Weights of a small transformer language model.
Size: 14 layers, width 64, 2 heads of 32 (1 for keys and values), vocabulary 8192.
Architecture: LayerNorm before each block, rotary positions, biases, untied embeddings, attention and MLP in parallel.
Training: a variant of SOAP for these matrices, 121M tokens, 3705 steps.
Each number is 50 + 15 x the weight over its row's rms, rounded and kept within 0 to 99. Layers, rows and columns count from 0. The size before them is the row's rms in percent of the matrix's.

# layer 9 attention key, 32x64, rms 0.188, rows 0-31, columns 0-63
048:68 49 64 67 70 43 35 21 51 30 70 63 17 34 43 51 41 36 38 73 42 43 34 61 31 52 57 67 55 61 28 69 59 54 46 33 52 39 55 63 49 47 41 37 43 28 47 72 57 62 46 80 38 72 65 37 76 60 36 20 50 68 45 66
085:45 39 31 49 46 47 32 28 22 50 26 20 41 48 62 26 39 65 52 57 33 43 40 71 87 57 36 38 28 32 25 33 51 33 50 60 32 36 36 47 22 38 19 67 60 41 43 54 51 45 38 56 50 66 29 45 53 43 56 40 44 45 38 30
101:67 56 54 47 47 57 68 61 82 22 67 42 18 39 50 66 91 50 45 52 65 65 53 39 36 62 68 63 44 65 70 80 46 52 59 45 60 61 72 44 69 41 52 52 50 23 75 38 58 77 35 70 37 47 56 66 56 51 58 66 47 40 48 59
108:63 46 58 35 21 44 51 40 67 30 38 44 51 73 41 47 41 43 37 35 64 65 49 37 47 42 25 64 53 70 71 71 58 36 44 51 45 46 47 28 55 52 55 66 30 17 46 59 48 85 29 47 52 18 44 44 36 43 76 67 61 32 81 57
082:74 75 59 55 51 63 58 70 42 57 24 64 63 50 49 59 79 60 78 49 53 45 55 50 74 79 38 39 45 70 62 51 65 45 45 48 47 81 52 65 76 52 71 44 58 73 32 52 67 60 60 30 41 49 40 45 37 61 35 08 66 48 48 57
072:38 75 51 69 46 59 60 85 53 41 52 80 42 43 64 31 60 44 85 72 57 34 48 37 60 27 47 67 53 66 52 32 70 63 55 51 71 77 68 49 22 55 54 57 57 75 50 45 45 43 42 35 41 47 32 61 24 57 51 80 50 51 60 56
097:61 47 64 58 39 30 40 66 66 65 60 74 62 59 46 70 63 18 39 27 37 60 58 32 48 59 33 44 69 60 53 60 55 52 73 29 45 37 33 35 56 33 41 38 25 60 58 62 59 75 24 76 36 42 77 43 52 53 40 15 55 50 38 56
093:65 70 26 78 51 36 60 56 47 38 34 43 57 48 70 39 63 73 45 90 49 49 35 62 69 45 88 53 65 54 55 36 44 62 58 47 47 62 38 66 57 72 66 70 81 67 44 40 54 45 53 61 61 90 42 65 45 40 52 53 61 43 52 32
108:69 63 55 34 50 30 59 48 56 64 51 63 41 64 68 41 40 36 35 66 50 23 67 49 16 06 83 72 68 42 34 56 59 15 46 45 64 53 55 43 61 80 45 54 60 32 39 61 51 39 58 26 41 55 39 64 51 56 51 60 67 53 50 51
100:83 49 52 40 58 20 39 44 33 60 71 75 61 38 39 53 32 50 49 51 63 65 60 33 61 71 53 20 54 45 32 67 21 40 63 44 60 53 55 47 49 42 37 23 16 70 52 34 37 49 19 43 73 69 50 47 57 35 51 66 65 46 47 47
104:48 58 71 31 53 71 51 45 56 60 42 55 43 78 17 50 51 50 39 31 68 59 55 42 37 39 57 67 57 75 54 13 38 78 72 53 29 52 73 55 63 59 37 44 59 41 56 65 51 32 34 51 46 56 27 44 74 52 80 34 39 59 26 66
108:45 50 37 62 29 63 42 45 31 58 63 52 34 60 77 71 41 85 39 57 50 66 61 65 60 38 42 38 50 60 35 18 47 58 48 55 30 53 53 57 51 58 50 38 50 47 39 65 47 60 85 73 31 51 57 82 39 73 65 66 90 48 50 63
114:68 42 33 44 62 54 76 31 55 42 59 61 54 53 61 68 43 49 45 53 52 14 39 52 42 26 54 62 38 48 47 36 52 51 46 60 55 80 38 54 42 77 54 83 55 70 48 47 78 41 26 72 76 80 21 33 47 38 58 40 64 66 39 44
098:46 42 51 60 59 49 80 61 52 49 43 43 41 41 20 69 65 45 50 83 45 35 47 60 35 45 26 71 54 34 36 29 45 66 59 72 35 38 46 47 76 72 31 59 30 41 68 30 57 57 46 61 34 57 51 35 18 55 64 34 64 70 77 42
094:38 32 59 73 42 68 59 31 55 23 83 54 19 27 38 38 65 52 44 46 65 48 50 55 54 56 42 61 44 25 74 59 54 57 57 41 22 58 34 13 52 78 45 46 67 49 41 54 64 54 53 68 47 46 41 56 66 55 54 57 57 59 87 36
110:67 42 58 70 60 53 63 38 54 65 48 49 71 48 26 56 29 56 45 22 24 44 53 76 48 32 56 35 50 37 47 62 40 35 77 55 27 42 82 74 25 51 66 61 59 52 55 81 62 35 53 37 58 43 36 65 47 17 53 60 65 59 30 53
113:51 49 40 51 36 39 45 32 43 68 25 61 66 29 56 47 75 67 53 17 72 29 50 55 52 31 77 49 43 65 57 83 46 56 35 66 49 17 65 50 46 42 52 59 67 65 58 32 18 63 65 63 83 43 52 50 52 56 64 59 54 53 63 55
112:49 42 48 89 37 58 54 49 51 31 50 53 39 31 60 37 55 39 49 53 56 24 35 49 42 50 51 60 43 47 47 52 31 74 35 43 66 77 56 53 13 35 39 34 32 29 37 48 38 69 60 45 57 55 71 52 50 64 88 65 33 76 52 17
113:09 73 41 54 58 48 49 21 66 33 42 44 63 37 57 42 40 66 37 67 44 65 61 25 75 48 40 52 52 51 42 29 24 65 65 64 65 64 51 48 44 57 48 38 69 68 47 52 51 34 59 49 49 68 54 28 10 51 68 77 66 65 41 38
101:46 56 57 47 59 49 68 09 32 45 64 50 30 68 69 74 22 34 49 50 41 31 63 69 23 46 28 42 64 75 34 53 14 61 27 46 52 57 46 24 61 62 53 38 68 56 48 65 55 42 34 51 57 33 42 65 53 53 68 66 58 57 50 62
090:24 45 39 44 53 39 25 59 52 59 65 54 56 54 39 61 43 38 19 32 82 32 77 43 44 25 62 34 26 58 36 62 38 49 62 61 51 29 31 46 55 26 67 47 69 64 44 50 56 87 44 57 59 67 59 33 76 71 52 46 55 58 44 33
097:48 48 63 28 48 23 51 52 41 39 50 59 53 48 34 43 37 38 38 58 33 80 32 66 46 37 45 73 74 74 27 43 48 42 40 57 25 32 29 50 91 69 23 29 56 57 50 54 65 44 60 51 59 45 44 77 43 63 53 61 65 64 23 56
099:52 67 59 46 58 74 31 46 49 49 69 50 64 52 52 70 49 31 21 81 58 61 58 26 51 52 45 40 35 74 53 44 61 39 32 45 41 28 76 71 36 69 39 47 50 61 42 53 52 42 63 60 51 33 58 82 55 48 36 06 26 60 63 38
101:54 48 19 25 37 60 82 48 40 64 41 51 64 49 40 69 36 46 66 34 37 57 63 50 87 56 44 60 62 46 58 58 43 53 41 65 64 66 47 75 46 60 78 68 78 52 44 38 63 75 55 33 61 46 75 65 64 59 45 20 55 67 65 57
100:61 58 62 74 50 33 41 49 48 48 60 35 50 78 65 56 48 60 49 23 28 52 44 60 50 37 33 45 37 30 87 34 57 50 37 49 59 59 56 62 53 92 28 38 42 66 63 22 49 90 43 47 45 60 29 64 47 77 63 61 47 60 47 50
105:46 39 42 54 54 47 54 41 69 63 37 41 51 54 41 53 76 61 58 51 38 76 25 61 57 44 47 49 44 58 57 16 25 41 69 75 51 45 67 18 64 25 27 58 43 48 29 50 64 74 48 65 28 34 58 06 69 32 48 55 53 50 49 45
102:58 43 68 45 45 85 49 34 40 50 39 59 69 63 66 38 48 38 24 38 44 46 37 60 48 37 61 48 90 34 47 51 46 57 27 57 68 50 59 31 37 56 80 43 26 71 36 37 71 31 57 74 21 33 65 39 47 60 47 45 57 44 68 34
102:62 22 69 35 41 57 49 52 43 59 56 43 48 70 76 74 89 56 60 58 70 53 53 45 85 41 71 40 39 59 27 65 82 68 61 73 38 19 38 57 57 32 61 56 49 37 35 48 68 68 40 29 54 48 55 47 53 63 52 41 44 59 48 44
092:54 33 72 47 74 66 55 51 63 51 54 52 06 59 60 40 64 45 40 39 69 55 71 49 68 67 55 45 51 60 58 40 31 47 51 32 60 50 29 47 43 63 33 74 39 46 75 63 32 71 68 73 47 45 76 35 35 28 37 50 24 66 29 48
095:43 52 73 39 63 38 46 66 58 73 75 52 67 22 46 47 25 48 50 40 47 32 44 10 46 49 45 49 50 67 43 49 81 38 49 73 58 56 52 34 52 48 35 79 75 45 44 59 52 73 62 38 48 77 60 70 66 73 66 45 61 43 51 70
114:50 57 38 69 66 66 67 57 47 58 50 47 44 59 50 33 39 56 50 45 22 70 70 63 00 56 62 42 51 65 52 46 50 50 96 71 78 47 27 71 41 43 54 43 54 53 42 47 41 34 66 48 67 48 53 45 45 34 46 48 67 34 42 65
112:72 16 50 30 53 25 48 36 53 72 56 32 67 65 55 39 34 45 72 42 61 77 48 52 44 37 50 60 08 59 46 48 66 81 42 70 64 52 43 66 29 38 32 50 67 43 40 53 53 58 59 48 48 53 50 68 54 32 19 59 45 41 73 45